Weights of a small GPT-style language model, trained from scratch on English Wikipedia: learned positions, 87M tokens.
Each number is 50 + 10 x the weight over its row's rms, rounded and kept within 0 to 99. Layers, rows and columns count from 0. The size before them is the row's rms in percent of the matrix's.

# layer 3 attention value, 192x128, rms 0.104, rows 150-191, columns 64-127
123:36 57 45 63 35 42 49 47 50 51 54 42 40 64 40 48 32 32 37 45 54 55 64 35 52 75 50 46 27 56 58 29 47 35 54 54 54 39 45 43 40 45 58 57 55 41 71 53 55 52 52 37 33 35 55 55 57 53 47 54 44 51 53 51
089:46 41 49 38 53 56 56 46 55 54 52 54 53 71 68 56 47 60 54 59 36 45 42 58 49 67 47 53 31 52 55 54 42 58 47 48 51 66 29 44 60 64 56 61 49 34 53 54 58 59 50 52 43 35 46 55 38 36 65 47 56 27 44 47
095:51 48 44 65 65 41 51 50 49 45 50 64 53 37 70 53 69 46 59 45 41 39 65 44 44 61 52 53 38 53 49 42 50 36 54 34 53 52 51 44 31 71 41 55 45 50 62 50 54 52 39 34 30 29 59 58 44 42 56 53 67 57 44 46
093:40 47 59 34 53 56 60 61 33 38 41 33 49 54 32 44 48 41 51 67 45 56 46 47 58 48 66 72 41 51 38 33 62 50 47 65 43 57 66 50 58 56 47 57 56 52 58 44 51 46 56 49 41 57 57 50 47 27 67 34 53 50 56 45
094:65 49 50 58 33 61 41 48 55 48 50 41 63 64 46 61 44 55 40 38 69 56 46 34 57 52 34 36 51 48 62 66 42 52 51 51 59 53 43 55 49 38 58 62 65 40 46 53 41 54 42 53 61 58 32 43 54 58 47 45 37 39 66 34
082:70 60 40 74 39 41 70 48 61 53 47 46 63 34 59 62 64 62 51 52 43 35 47 45 49 66 47 50 45 54 50 66 51 48 68 54 48 34 55 46 52 68 48 49 42 29 59 62 55 50 62 42 45 40 59 51 45 45 49 44 58 52 52 46
099:18 50 61 33 53 46 58 67 26 44 50 49 39 54 50 47 40 37 39 65 51 70 64 55 53 49 62 62 42 44 56 32 53 52 40 55 45 69 47 49 44 34 47 58 47 71 47 44 81 40 41 55 30 45 48 49 53 42 54 46 58 56 54 48
092:30 53 46 49 43 59 55 40 75 49 59 55 50 74 48 38 37 56 32 50 33 48 70 55 41 63 40 46 54 53 49 45 43 55 55 36 34 40 39 32 55 41 52 49 44 29 55 52 68 50 71 37 39 41 49 58 63 44 39 47 51 37 45 57
099:32 59 58 43 62 48 70 63 27 54 53 45 47 48 49 57 58 40 45 74 47 65 72 54 53 42 62 55 37 51 50 22 55 56 39 41 49 65 47 50 44 46 51 55 47 76 50 47 74 47 61 58 34 53 57 43 51 38 60 45 52 53 46 54
079:60 49 55 53 43 45 69 55 62 56 35 30 62 51 52 57 63 48 51 45 52 51 48 42 62 64 45 37 53 50 50 62 66 53 47 57 34 39 52 43 51 60 63 78 50 41 51 57 42 61 59 46 65 49 48 52 49 47 49 38 51 55 56 36
090:49 51 41 50 43 36 52 53 46 56 54 47 44 58 53 39 24 64 29 44 57 53 65 39 34 66 55 55 47 53 51 63 42 70 43 64 54 48 33 55 45 40 56 38 48 37 55 51 60 37 59 33 51 52 42 35 62 60 50 34 56 39 38 55
082:45 51 38 49 54 66 45 55 53 44 43 47 56 48 68 56 73 45 73 43 58 36 49 40 52 48 46 48 37 50 61 32 58 42 42 38 31 40 52 46 43 54 48 57 57 59 62 46 44 56 52 59 59 48 71 52 45 44 61 53 60 53 49 28
076:45 54 53 47 71 43 46 56 39 57 52 68 52 46 33 43 64 50 64 73 51 40 43 54 52 37 65 62 39 55 30 34 53 47 45 52 64 45 59 54 49 33 47 45 32 54 46 45 30 54 52 55 44 57 61 41 48 48 62 54 42 49 53 67
093:55 40 56 53 44 56 44 53 44 38 55 41 60 42 41 56 44 56 53 40 39 52 41 55 52 59 59 49 62 58 45 64 63 55 66 65 46 60 61 39 59 62 55 54 47 43 38 49 42 37 45 44 49 46 31 58 49 53 48 43 48 59 61 44
082:45 38 50 64 56 47 54 58 26 40 56 60 47 45 48 42 43 33 53 56 58 50 56 43 55 55 59 69 31 53 43 38 57 37 61 54 65 59 48 52 40 57 31 56 64 55 57 43 35 39 42 45 35 40 62 58 33 34 69 53 60 62 51 40
089:58 43 54 42 55 43 65 46 55 52 44 34 45 38 65 65 68 57 60 47 19 41 46 51 57 53 45 37 58 53 52 60 53 61 53 34 31 46 53 41 57 67 68 59 46 54 58 56 66 65 42 57 47 50 44 61 41 38 43 45 55 46 41 50
087:44 65 53 66 43 45 63 35 64 58 48 57 45 44 43 47 48 40 45 62 41 39 65 56 49 50 25 57 58 44 41 45 40 66 56 41 56 49 47 59 44 45 37 40 58 58 57 46 48 44 74 62 50 49 58 49 56 68 54 59 40 42 43 67
097:61 39 38 75 45 51 52 58 44 41 32 37 43 33 61 62 51 42 51 59 56 56 49 49 51 48 34 40 48 48 51 59 43 52 57 39 44 49 46 53 47 47 43 58 57 61 48 46 63 44 58 52 51 44 51 55 38 60 52 62 55 50 33 26
092:65 54 33 75 53 60 43 53 49 38 32 59 59 35 60 62 51 48 66 33 61 46 39 55 56 54 50 46 41 49 59 60 51 36 61 40 54 56 54 52 41 62 37 48 54 43 46 52 48 48 38 40 48 46 52 50 44 45 33 73 54 63 49 28
089:66 35 43 55 48 45 69 48 35 40 37 31 41 28 62 58 67 53 52 63 44 45 35 43 53 39 36 37 61 45 42 66 52 58 54 32 46 44 52 57 55 56 50 49 55 57 44 50 57 51 38 58 51 56 61 66 37 47 59 49 54 43 37 44
095:55 56 47 43 62 49 45 59 66 50 49 50 63 56 57 45 63 65 37 51 72 55 40 48 49 41 44 45 61 53 53 45 64 48 35 51 51 39 48 54 45 52 49 42 35 47 29 60 50 57 48 43 59 55 60 50 65 46 48 41 54 40 50 30
085:56 56 63 34 50 67 59 45 56 33 64 44 47 58 55 45 45 59 60 41 32 37 58 40 58 40 53 46 42 45 48 60 44 71 50 49 43 53 47 40 58 45 73 64 73 34 63 50 56 58 44 70 49 61 50 55 39 37 56 47 54 39 51 64
087:35 54 49 42 51 44 62 63 45 64 39 38 44 42 52 33 61 44 33 65 60 58 52 50 45 48 53 48 50 49 43 34 58 68 30 45 48 38 44 63 59 23 47 54 45 59 41 50 59 50 50 47 52 62 54 54 54 49 56 36 50 32 37 60
100:46 49 54 43 30 41 61 53 49 61 43 39 39 55 48 63 39 50 36 57 47 57 54 52 48 50 37 47 45 47 55 57 38 62 46 56 57 56 36 50 47 51 62 57 49 62 55 52 78 54 52 51 48 52 28 49 51 54 57 61 45 42 45 50
095:58 42 46 48 41 59 37 48 47 48 50 29 49 61 31 67 38 59 32 48 55 67 45 43 49 51 44 46 60 47 57 57 54 59 55 67 58 42 46 40 47 47 47 55 47 48 56 56 47 54 62 47 60 58 27 51 59 69 47 53 31 38 60 35
094:26 53 64 50 55 43 41 63 48 45 47 48 53 30 42 42 55 42 49 46 60 62 74 68 42 38 67 58 51 42 55 23 66 53 38 58 46 50 58 52 45 54 51 53 43 68 42 52 64 51 43 51 55 53 50 31 64 54 54 54 52 58 45 58
092:57 58 30 67 52 45 48 43 48 57 64 55 51 43 66 60 33 52 50 50 51 54 56 45 42 49 58 56 51 60 54 59 32 65 54 50 50 60 32 59 43 42 49 40 52 49 64 42 56 42 49 45 56 49 44 40 51 63 48 55 43 53 32 59
089:50 43 55 46 34 65 58 45 60 47 45 36 37 45 66 47 42 53 50 50 32 48 54 61 59 74 43 35 46 37 57 60 40 64 48 47 34 69 36 40 48 55 62 63 74 43 57 51 70 53 38 54 48 41 43 58 39 44 43 57 63 49 36 42
100:32 40 58 26 52 72 42 52 46 43 47 34 51 63 44 44 65 47 46 50 54 61 55 46 54 46 35 60 56 41 44 35 66 59 39 52 43 48 57 44 51 51 51 53 64 68 43 49 35 53 54 58 58 67 53 57 45 39 64 45 56 31 53 45
093:43 69 57 46 52 63 33 34 50 57 73 46 45 62 40 51 24 64 60 41 27 48 49 56 52 47 71 37 41 58 40 44 39 60 61 58 48 51 45 52 55 56 65 41 47 44 75 44 55 58 60 55 52 36 56 53 47 49 50 64 57 48 62 72
083:46 38 47 58 56 54 49 67 44 35 47 63 47 46 55 38 42 35 55 61 67 60 59 54 47 40 76 56 44 36 62 19 39 32 49 41 50 67 50 47 49 34 28 48 59 50 42 37 55 47 44 51 47 46 53 41 45 45 56 59 49 70 61 28
088:31 52 51 46 51 54 49 50 30 55 52 39 38 49 41 61 45 35 45 67 44 65 61 61 47 46 52 63 56 53 46 29 53 52 48 54 51 63 50 48 48 42 34 41 49 82 49 39 79 37 58 50 36 52 45 54 60 58 47 55 48 55 35 46
117:55 60 65 61 58 39 60 53 41 58 39 47 58 33 46 60 59 43 57 48 62 62 50 42 52 43 52 34 53 51 53 39 58 35 48 51 67 42 60 59 39 55 53 45 34 62 35 55 51 52 37 38 56 52 56 54 55 56 45 56 42 70 59 44
101:65 28 52 48 64 49 37 51 48 48 45 50 52 44 63 48 78 50 63 40 54 40 33 47 49 57 48 38 49 46 51 53 41 37 43 35 51 54 44 55 45 58 44 60 54 51 43 32 32 52 26 56 60 49 50 52 33 47 66 50 57 48 63 39
090:47 58 47 52 47 28 39 52 63 66 59 55 53 50 53 56 57 52 45 53 55 50 57 56 35 60 38 47 60 60 59 51 50 55 42 58 52 28 43 45 43 58 59 37 23 55 40 56 48 48 60 52 70 47 41 35 62 78 57 50 51 50 50 65
087:45 44 55 57 45 49 65 41 51 56 45 47 55 34 63 43 61 54 35 55 45 50 46 57 45 53 27 45 72 53 27 51 67 55 61 37 37 35 62 48 48 66 41 27 37 58 38 51 60 36 57 44 43 51 58 72 52 52 50 46 57 65 23 48
083:51 39 43 40 47 36 68 50 66 41 44 48 47 33 52 42 67 45 52 63 37 35 47 57 52 55 39 56 51 54 40 49 57 50 44 50 32 39 64 37 49 54 57 53 54 32 52 57 49 54 49 64 53 51 53 55 35 50 58 43 49 47 37 48
096:47 53 59 53 47 59 42 51 75 55 43 51 73 66 41 54 50 63 35 38 67 56 43 57 53 50 37 48 61 54 53 53 67 49 44 66 42 40 54 37 47 67 46 44 34 40 34 59 47 49 64 36 61 44 45 53 60 49 47 42 53 53 62 27
100:52 48 61 57 55 49 59 53 54 63 37 42 61 31 41 49 82 49 60 56 53 51 34 54 51 49 31 56 57 47 45 44 62 66 43 49 59 44 57 69 54 54 52 42 42 69 30 41 33 50 55 64 69 65 47 44 52 64 65 39 43 38 61 55
092:61 43 39 64 50 63 39 59 40 38 51 51 46 47 51 43 51 30 67 43 62 47 55 35 58 61 56 58 40 43 63 53 42 23 61 52 81 57 42 53 41 53 37 58 57 45 54 38 26 41 27 46 45 41 46 48 35 49 62 65 47 60 65 28
110:46 57 54 42 31 58 55 36 51 58 66 48 31 69 50 51 38 42 56 53 18 51 52 43 50 61 46 44 37 49 42 57 34 56 54 53 62 62 33 57 55 45 64 62 59 49 63 40 45 62 58 58 45 42 45 55 52 46 52 57 50 42 42 66
097:51 44 49 65 54 68 26 49 76 39 53 54 50 50 63 47 54 47 55 44 60 45 50 65 52 51 53 41 50 49 63 43 46 39 57 37 52 60 30 52 49 53 45 52 51 46 47 48 51 50 39 43 58 31 55 52 49 61 47 78 51 47 48 28
# layer 3 attention output (transposed), 192x128, rms 0.159, rows 150-191, columns 64-127
122:55 55 36 56 38 64 44 44 55 55 50 53 51 34 59 50 76 71 55 66 43 35 39 46 54 41 41 44 65 39 54 70 47 49 37 62 72 30 54 51 61 58 43 66 51 62 40 45 57 42 50 63 49 66 46 54 67 54 50 57 49 58 47 36
088:38 49 65 62 64 40 43 37 49 42 42 52 37 54 57 54 54 51 59 45 68 47 49 50 49 36 59 72 50 54 34 44 72 53 47 47 27 56 63 53 58 59 55 38 48 63 50 60 33 41 57 53 48 56 60 31 53 40 31 53 38 65 63 46
095:41 56 37 46 29 66 47 45 52 42 46 34 66 48 54 50 40 48 54 47 50 58 41 47 53 47 47 46 59 39 57 55 55 67 49 58 56 44 64 42 64 55 45 58 63 53 56 51 51 49 51 57 60 53 29 53 58 64 44 39 46 39 48 54
093:62 55 31 51 51 49 38 59 56 51 41 48 47 31 41 56 53 49 57 60 48 47 61 48 45 58 50 46 69 38 71 46 45 35 61 48 47 50 55 43 43 28 46 49 35 47 46 56 52 60 50 47 47 39 62 48 50 45 54 63 54 58 73 45
092:51 70 60 44 49 44 56 52 35 56 62 67 30 56 48 32 66 58 48 49 43 43 57 56 45 47 53 60 40 54 33 63 40 53 39 41 50 53 27 56 59 51 53 43 55 47 52 46 56 41 49 54 50 66 68 63 66 54 53 47 48 57 24 52
077:48 65 42 38 43 68 40 48 51 34 60 52 50 54 35 42 51 33 58 49 62 56 48 48 47 48 73 52 55 41 46 52 50 50 61 57 63 56 55 48 65 32 43 52 57 61 57 46 55 38 48 43 68 38 33 51 49 47 41 24 47 38 42 54
090:62 44 45 56 52 43 39 51 51 68 44 44 51 44 59 70 66 61 47 57 48 50 52 51 51 57 41 57 61 49 56 50 39 39 54 40 28 48 49 60 46 47 47 47 46 31 61 52 33 54 58 48 42 53 65 41 55 45 53 80 55 56 74 47
091:58 44 61 57 50 60 53 33 56 44 57 44 44 34 58 50 58 59 62 61 72 32 38 53 58 20 58 52 53 53 41 59 58 39 37 72 61 43 61 54 60 65 51 49 48 61 47 44 46 33 39 54 55 43 54 43 44 37 42 51 46 63 66 40
096:55 36 46 62 40 46 33 41 54 69 50 48 43 44 51 67 64 54 55 58 48 46 57 57 51 48 48 57 60 53 60 53 36 41 54 46 32 45 53 48 41 35 46 51 49 23 42 57 42 48 50 43 44 45 63 61 55 30 53 82 57 58 78 47
070:44 64 53 55 37 54 35 47 59 48 62 59 38 51 47 44 65 40 53 49 48 36 55 51 50 38 58 72 53 36 61 51 59 52 57 52 57 42 58 46 67 35 51 49 54 54 62 50 50 29 42 37 64 35 42 58 65 31 51 59 47 52 37 62
088:63 27 63 40 48 51 54 45 54 59 37 55 50 50 55 53 40 65 57 49 63 50 38 41 58 40 38 55 35 53 41 48 46 39 43 48 56 52 42 66 46 55 53 47 55 54 55 48 40 58 50 50 40 61 52 34 48 38 43 61 43 65 47 31
076:33 45 58 65 48 39 36 40 42 45 49 50 48 54 66 44 48 51 51 80 36 47 48 66 54 44 42 44 58 38 45 38 62 67 55 53 60 54 49 48 44 62 49 44 46 63 57 42 55 30 57 47 46 67 34 49 61 59 34 62 43 41 46 58
078:58 41 40 63 47 66 56 54 49 47 44 49 54 46 41 53 36 50 42 54 45 60 60 55 46 66 40 34 64 52 72 45 36 46 62 53 45 53 55 37 33 41 46 55 44 41 29 54 58 64 50 53 42 47 61 50 32 50 55 46 67 47 65 47
091:58 81 38 17 52 46 59 60 59 47 55 53 46 50 37 50 47 42 47 42 64 56 55 44 43 54 65 55 49 40 51 50 49 41 63 46 53 61 52 61 63 33 51 55 52 51 70 57 49 58 51 49 61 42 47 38 41 56 51 19 58 42 38 63
070:52 64 27 40 38 50 41 50 52 42 38 40 61 44 39 59 47 58 53 43 42 65 53 46 43 62 45 40 71 38 62 60 39 51 58 50 50 55 53 36 46 46 43 56 56 46 42 56 58 75 52 69 47 54 50 55 56 69 47 42 52 39 62 46
080:41 46 49 50 55 43 37 43 66 50 56 52 48 56 59 53 47 32 52 53 60 42 47 47 44 38 69 67 51 42 51 40 66 49 51 51 43 45 74 45 59 45 50 51 42 52 51 56 35 24 56 38 62 34 31 51 46 34 50 53 48 47 53 66
088:60 34 45 54 53 63 52 42 52 55 51 45 58 43 46 57 39 50 57 37 62 49 50 49 58 46 58 47 42 63 54 62 50 48 41 56 53 41 51 34 33 54 52 49 53 32 24 65 46 69 42 43 46 49 46 69 39 40 48 46 53 52 60 35
093:44 65 57 27 56 36 38 35 47 60 70 56 40 59 54 50 53 39 58 45 52 53 54 62 51 53 62 55 36 54 42 58 37 49 55 41 49 57 39 53 49 56 46 41 69 43 56 55 42 42 62 39 60 54 30 70 53 43 35 38 52 47 45 70
097:40 71 49 45 44 47 48 52 28 48 55 45 50 64 50 34 53 42 45 46 45 66 49 54 55 53 56 39 51 45 34 59 45 66 51 52 65 56 32 57 53 52 47 46 68 60 60 38 54 50 55 53 63 64 38 51 60 70 40 24 44 36 34 60
091:42 57 49 40 61 40 37 49 63 47 56 53 53 60 45 45 42 29 58 42 58 52 55 51 40 67 72 64 48 49 54 42 46 47 55 42 40 54 63 35 49 40 43 47 48 48 55 60 41 38 62 38 56 28 37 68 41 37 54 50 54 49 57 66
086:44 57 68 66 46 54 57 55 30 50 58 53 48 58 53 33 59 47 55 57 47 52 63 66 62 56 43 56 41 61 37 45 38 71 52 50 46 59 37 50 54 36 51 32 58 46 78 41 61 43 54 38 45 54 63 58 56 48 51 59 46 50 45 54
082:41 36 55 53 60 40 37 43 61 51 48 54 34 51 59 58 54 53 47 72 47 25 43 50 37 27 63 59 58 46 53 41 65 29 41 48 42 49 66 56 51 56 56 48 27 61 44 55 44 26 50 53 50 45 47 35 45 36 49 60 49 59 58 54
089:54 28 63 72 53 37 35 48 55 49 43 52 54 57 54 49 50 53 59 56 49 45 53 59 52 48 42 65 49 53 58 41 41 45 54 46 47 44 50 34 32 51 50 42 39 49 57 57 42 50 48 37 41 47 70 51 56 27 49 73 47 67 61 31
099:59 41 52 53 65 42 44 41 47 72 53 57 38 47 57 59 59 56 55 36 53 44 46 46 54 48 54 71 38 61 45 62 55 44 34 38 36 40 40 55 54 55 55 37 60 35 32 59 29 50 51 55 43 55 65 62 60 32 53 71 42 72 57 47
095:64 66 57 39 50 47 70 56 42 63 73 63 37 48 48 39 62 55 45 41 50 40 62 55 50 56 52 49 35 61 38 67 34 47 33 41 51 46 33 60 67 46 58 46 67 37 42 53 59 47 48 56 49 56 60 67 53 48 58 52 58 61 39 60
086:62 46 44 66 39 52 51 63 49 62 56 43 59 52 57 61 51 59 39 61 28 53 43 51 62 53 26 44 55 50 64 56 40 50 54 41 47 46 41 59 44 43 54 50 59 40 60 49 52 56 45 46 36 58 43 46 54 58 55 70 47 39 47 53
090:59 39 52 33 54 47 59 46 41 61 42 51 49 54 43 51 39 58 51 42 62 65 43 47 52 59 48 37 31 51 32 46 38 47 54 43 63 58 35 61 42 64 44 51 56 56 43 48 43 69 60 53 40 68 56 41 42 55 38 32 51 49 46 38
091:44 51 54 44 58 36 41 41 54 55 44 43 42 53 63 59 57 50 56 54 57 37 47 41 54 22 62 73 45 45 44 54 76 47 41 49 42 47 60 59 63 62 60 41 45 60 64 59 27 36 54 39 63 52 35 36 60 38 38 51 37 59 55 56
103:43 47 57 59 54 39 48 42 60 46 48 44 42 41 56 46 47 50 62 55 47 31 60 61 50 45 44 62 52 54 59 52 52 49 33 46 32 43 50 38 50 48 59 43 42 37 52 64 54 44 47 49 40 42 61 65 59 43 51 77 43 64 67 48
092:49 31 45 49 51 50 65 54 50 53 47 61 46 41 59 57 67 60 37 59 53 35 30 42 50 33 48 43 56 49 56 50 61 38 40 54 55 55 67 57 57 61 53 64 45 59 34 50 53 47 47 61 49 54 39 21 38 53 60 50 50 54 55 53
072:49 66 47 46 57 35 41 61 36 47 40 38 52 53 46 49 55 64 42 64 33 63 53 56 50 61 40 30 64 47 41 56 42 46 51 46 54 63 36 61 33 48 46 49 41 59 58 38 52 64 51 63 47 60 66 48 57 67 43 50 61 35 52 48
076:74 48 33 46 52 44 53 48 50 67 48 48 52 40 55 65 54 52 53 43 51 51 63 51 60 56 46 47 44 55 57 59 33 49 53 48 43 42 46 54 43 47 51 50 51 21 43 65 47 69 50 41 48 50 64 62 48 46 56 60 63 56 76 43
110:40 63 40 54 36 67 47 61 37 60 60 42 55 61 46 37 63 45 41 46 29 62 55 54 57 63 44 48 47 49 54 55 33 69 44 44 57 48 31 44 56 34 40 58 68 37 62 41 58 60 46 50 51 48 46 68 60 58 62 51 48 40 31 53
093:23 53 53 43 50 40 52 53 56 29 38 46 57 53 55 40 36 40 44 45 43 55 52 48 43 50 43 65 48 39 49 41 71 63 48 39 32 53 63 35 54 63 58 56 53 57 59 55 44 47 63 58 49 49 50 53 61 68 49 52 39 48 36 60
083:48 38 68 54 47 60 66 42 52 53 51 57 56 57 56 51 39 58 50 34 63 59 32 51 57 57 31 53 27 57 39 51 55 64 45 48 45 49 45 62 56 60 58 53 69 41 52 48 50 55 52 51 34 68 42 49 43 52 46 53 46 44 33 47
091:50 54 37 37 53 62 45 42 59 46 46 36 58 49 48 52 34 28 73 46 66 57 53 45 61 53 64 58 40 48 62 46 51 54 60 59 60 55 55 44 47 43 50 39 55 44 69 59 44 62 48 28 57 29 34 56 40 39 43 31 42 49 65 46
079:52 49 44 52 61 51 35 44 64 36 43 47 55 45 55 51 32 35 61 57 61 41 53 42 44 47 59 54 61 32 66 41 65 46 59 61 46 41 78 40 49 45 53 48 32 59 47 56 42 38 54 36 58 37 34 51 39 39 35 45 54 47 59 61
098:53 72 58 51 46 62 62 53 27 47 66 47 45 48 52 41 60 45 57 50 49 53 62 59 63 44 49 55 41 56 37 57 48 61 50 56 53 62 28 63 66 38 57 35 65 44 75 44 61 50 44 47 54 53 52 48 59 52 46 41 40 48 36 53
101:44 41 53 55 60 53 51 52 55 40 56 48 59 55 44 46 38 33 57 39 46 56 65 57 51 51 50 59 40 59 60 43 48 56 52 40 35 48 43 31 40 42 56 48 54 30 51 65 47 63 48 34 43 39 61 66 50 45 53 58 47 52 44 48
083:37 71 42 42 36 42 49 57 39 39 45 47 56 53 41 39 50 58 35 40 33 62 43 49 45 56 42 37 55 37 36 63 51 66 41 42 49 41 42 51 56 61 51 60 63 58 49 48 58 58 55 71 53 70 52 58 72 88 48 33 47 33 31 50
106:55 36 43 45 59 47 51 39 68 53 37 61 45 35 42 59 59 57 52 42 66 34 46 40 45 39 56 58 48 54 55 46 69 36 45 48 35 36 71 48 57 64 49 60 38 49 21 65 40 52 48 53 51 46 57 48 45 41 54 48 46 64 70 41
097:41 66 60 55 52 39 61 53 35 41 60 43 50 54 53 41 55 58 41 50 41 57 42 53 52 41 46 45 47 53 26 57 56 62 41 49 49 50 42 52 59 72 52 43 62 69 64 48 50 44 53 60 53 65 45 44 61 68 41 33 39 37 34 55
# layer 3 MLP up, 512x128, rms 0.115, rows 0-12, columns 64-127
097:65 47 56 71 55 48 54 46 42 54 65 62 43 46 59 59 62 57 45 36 50 48 53 55 56 37 53 61 54 38 37 40 35 55 44 59 69 65 59 46 45 49 60 58 43 51 59 50 67 56 49 43 54 57 67 39 73 71 42 41 55 60 49 61
117:52 37 44 56 40 42 44 64 29 23 39 54 49 57 66 56 44 51 55 57 51 59 43 46 53 55 41 53 37 53 60 44 14 49 41 50 50 39 58 54 64 50 54 64 57 49 56 32 60 48 56 27 46 45 48 32 55 44 44 51 69 61 51 52
106:58 57 42 46 54 59 50 51 68 51 57 47 68 52 57 46 44 39 55 54 50 40 46 53 54 52 42 61 60 56 56 57 63 33 51 44 48 27 70 42 36 31 66 49 49 23 58 57 59 55 35 36 57 57 45 48 50 54 44 66 81 35 64 66
086:47 46 54 42 57 50 48 48 44 57 55 57 44 44 78 42 67 37 54 42 66 41 50 36 48 44 32 65 59 51 58 52 50 47 48 55 53 44 41 43 72 48 55 54 65 55 58 48 46 43 45 57 57 65 76 42 75 56 52 49 35 65 44 46
088:42 59 61 53 44 59 56 50 53 47 63 57 57 43 45 51 46 55 43 69 31 61 63 64 59 44 50 61 43 50 57 48 42 64 68 49 61 53 64 43 68 48 61 54 73 53 53 47 65 50 55 51 35 46 58 55 58 44 68 40 47 50 44 49
125:40 29 55 41 37 39 60 52 45 62 36 62 38 51 60 74 40 56 56 67 47 53 45 51 55 58 50 51 50 49 67 47 55 59 59 47 50 58 51 55 36 41 50 50 54 58 52 45 48 44 69 31 42 55 47 50 47 59 29 52 35 87 57 32
081:45 59 30 57 34 54 43 45 52 53 65 50 39 55 41 40 59 31 46 57 42 43 63 54 38 71 54 57 61 43 44 62 59 54 56 52 52 42 63 38 53 35 68 58 53 69 59 53 54 28 49 70 59 31 68 52 68 53 51 37 32 51 47 46
100:45 61 47 44 57 44 46 45 65 43 63 63 50 45 57 35 65 50 39 41 49 42 53 63 47 49 59 70 49 54 49 64 34 51 35 35 48 35 63 51 61 37 58 53 68 52 61 35 46 47 62 47 48 47 30 59 56 56 51 63 39 71 41 53
083:54 51 40 44 51 54 42 51 50 46 52 54 53 53 47 37 41 42 53 29 38 53 49 62 31 47 43 59 39 54 50 28 43 38 51 40 49 47 55 27 62 66 60 47 51 59 37 38 59 68 54 59 45 51 46 50 54 49 61 43 34 41 41 46
114:40 58 51 44 43 52 56 59 39 48 50 49 38 47 48 54 45 38 36 38 52 46 48 33 55 77 42 55 49 52 46 39 46 59 41 36 44 28 63 61 50 42 54 47 54 48 63 42 60 47 49 64 46 59 63 48 54 54 48 54 66 51 58 57
070:37 62 53 63 53 67 34 73 58 57 49 52 58 52 66 48 50 49 63 31 73 40 49 57 57 40 41 41 56 41 52 41 50 58 45 54 32 42 56 56 52 48 64 37 51 60 49 54 46 56 68 38 54 63 53 41 52 77 67 56 47 40 67 60
097:51 37 48 53 44 45 58 64 46 43 59 49 48 65 53 39 58 48 43 36 50 48 52 50 44 57 33 58 54 65 37 55 62 58 53 45 34 75 55 78 49 46 40 58 41 36 47 42 50 62 47 60 41 53 55 30 52 69 66 58 62 48 55 56
086:49 48 32 44 53 57 45 52 41 42 38 50 49 51 56 67 48 48 38 56 75 54 52 37 50 63 56 56 40 33 57 57 54 55 43 49 50 46 65 52 54 31 39 50 46 35 44 53 44 37 46 67 40 44 73 48 52 47 51 34 48 55 72 47
# layer 3 MLP down (transposed), 512x128, rms 0.0697, rows 0-11, columns 64-127
088:58 47 53 45 77 28 61 43 53 58 60 57 50 68 41 39 31 54 59 34 40 42 57 51 49 54 49 43 47 44 50 64 60 59 51 36 38 34 53 45 60 52 45 40 59 48 47 52 68 41 43 54 48 49 28 57 43 34 54 40 32 45 33 59
107:57 49 56 58 52 56 63 70 40 52 27 53 66 55 34 50 53 55 56 39 43 35 45 21 60 40 64 50 34 47 40 43 20 62 44 43 58 38 46 51 43 57 54 39 54 68 45 61 61 59 69 51 39 53 51 36 51 50 64 52 49 49 65 45
087:50 60 56 55 69 64 65 38 44 49 72 51 61 43 59 52 51 41 55 42 45 42 48 45 51 56 43 49 48 47 63 59 73 56 53 47 70 39 55 53 45 57 64 52 48 61 53 47 70 56 47 42 54 53 56 48 66 71 39 38 56 34 69 62
074:57 53 41 29 43 46 52 41 40 47 48 52 59 61 69 48 61 44 64 40 45 52 61 39 47 57 59 55 58 53 58 67 58 51 54 50 58 42 26 31 54 56 44 62 45 39 41 62 38 42 31 58 53 59 61 34 38 45 47 55 47 52 54 55
070:57 62 49 58 45 40 51 53 58 44 43 58 73 57 58 43 55 47 66 24 69 52 36 50 44 76 52 47 54 66 42 56 81 41 48 54 46 38 52 51 55 55 56 53 46 59 49 52 64 45 42 56 65 59 53 69 64 64 42 54 62 39 54 51
125:40 45 66 54 49 34 54 60 45 40 72 53 48 43 41 77 24 56 48 61 52 60 51 59 48 40 36 40 47 29 57 54 58 51 54 31 58 56 45 42 42 32 53 55 50 47 69 33 47 48 55 50 50 44 47 60 72 51 39 56 46 78 53 53
082:56 44 62 62 57 38 42 66 56 40 41 47 46 52 67 62 49 57 56 50 37 63 56 62 46 48 50 39 64 67 52 58 53 56 46 56 38 51 49 49 61 52 59 38 68 52 67 46 38 52 51 40 41 59 44 69 50 69 39 57 59 60 55 55
115:47 58 59 46 64 52 50 49 46 37 45 48 55 46 40 56 35 50 54 67 45 48 53 53 48 52 60 45 58 52 35 57 52 58 54 57 48 60 58 48 43 45 44 37 32 45 59 53 47 52 58 45 50 35 56 46 31 41 44 40 79 49 61 50
094:55 50 50 53 50 42 47 41 60 34 46 66 51 70 40 59 42 38 40 61 42 55 46 53 48 61 48 78 36 70 43 45 61 43 68 45 54 66 43 45 53 49 30 59 56 42 42 39 60 64 59 35 47 50 61 54 52 42 44 47 49 56 36 53
101:62 70 37 44 51 47 52 62 53 38 44 49 37 51 32 40 52 43 49 48 57 42 53 47 48 67 52 35 46 52 45 29 61 50 49 41 61 58 50 70 60 51 60 36 59 51 71 45 43 54 56 67 43 51 28 49 59 56 71 47 51 33 64 49
086:47 51 49 76 61 48 36 58 69 53 50 58 66 58 30 60 47 43 39 44 64 26 50 55 44 38 65 47 52 36 56 51 78 56 58 43 53 42 64 53 57 47 62 46 42 57 44 56 37 57 53 53 49 49 37 38 35 37 55 46 64 46 61 50
121:55 44 40 39 63 47 45 46 52 53 55 37 43 60 58 41 39 44 50 53 50 68 44 41 47 54 61 40 45 59 52 46 65 54 54 55 24 39 48 20 51 66 33 62 59 63 65 33 44 35 63 47 53 55 40 46 54 39 49 62 56 54 42 44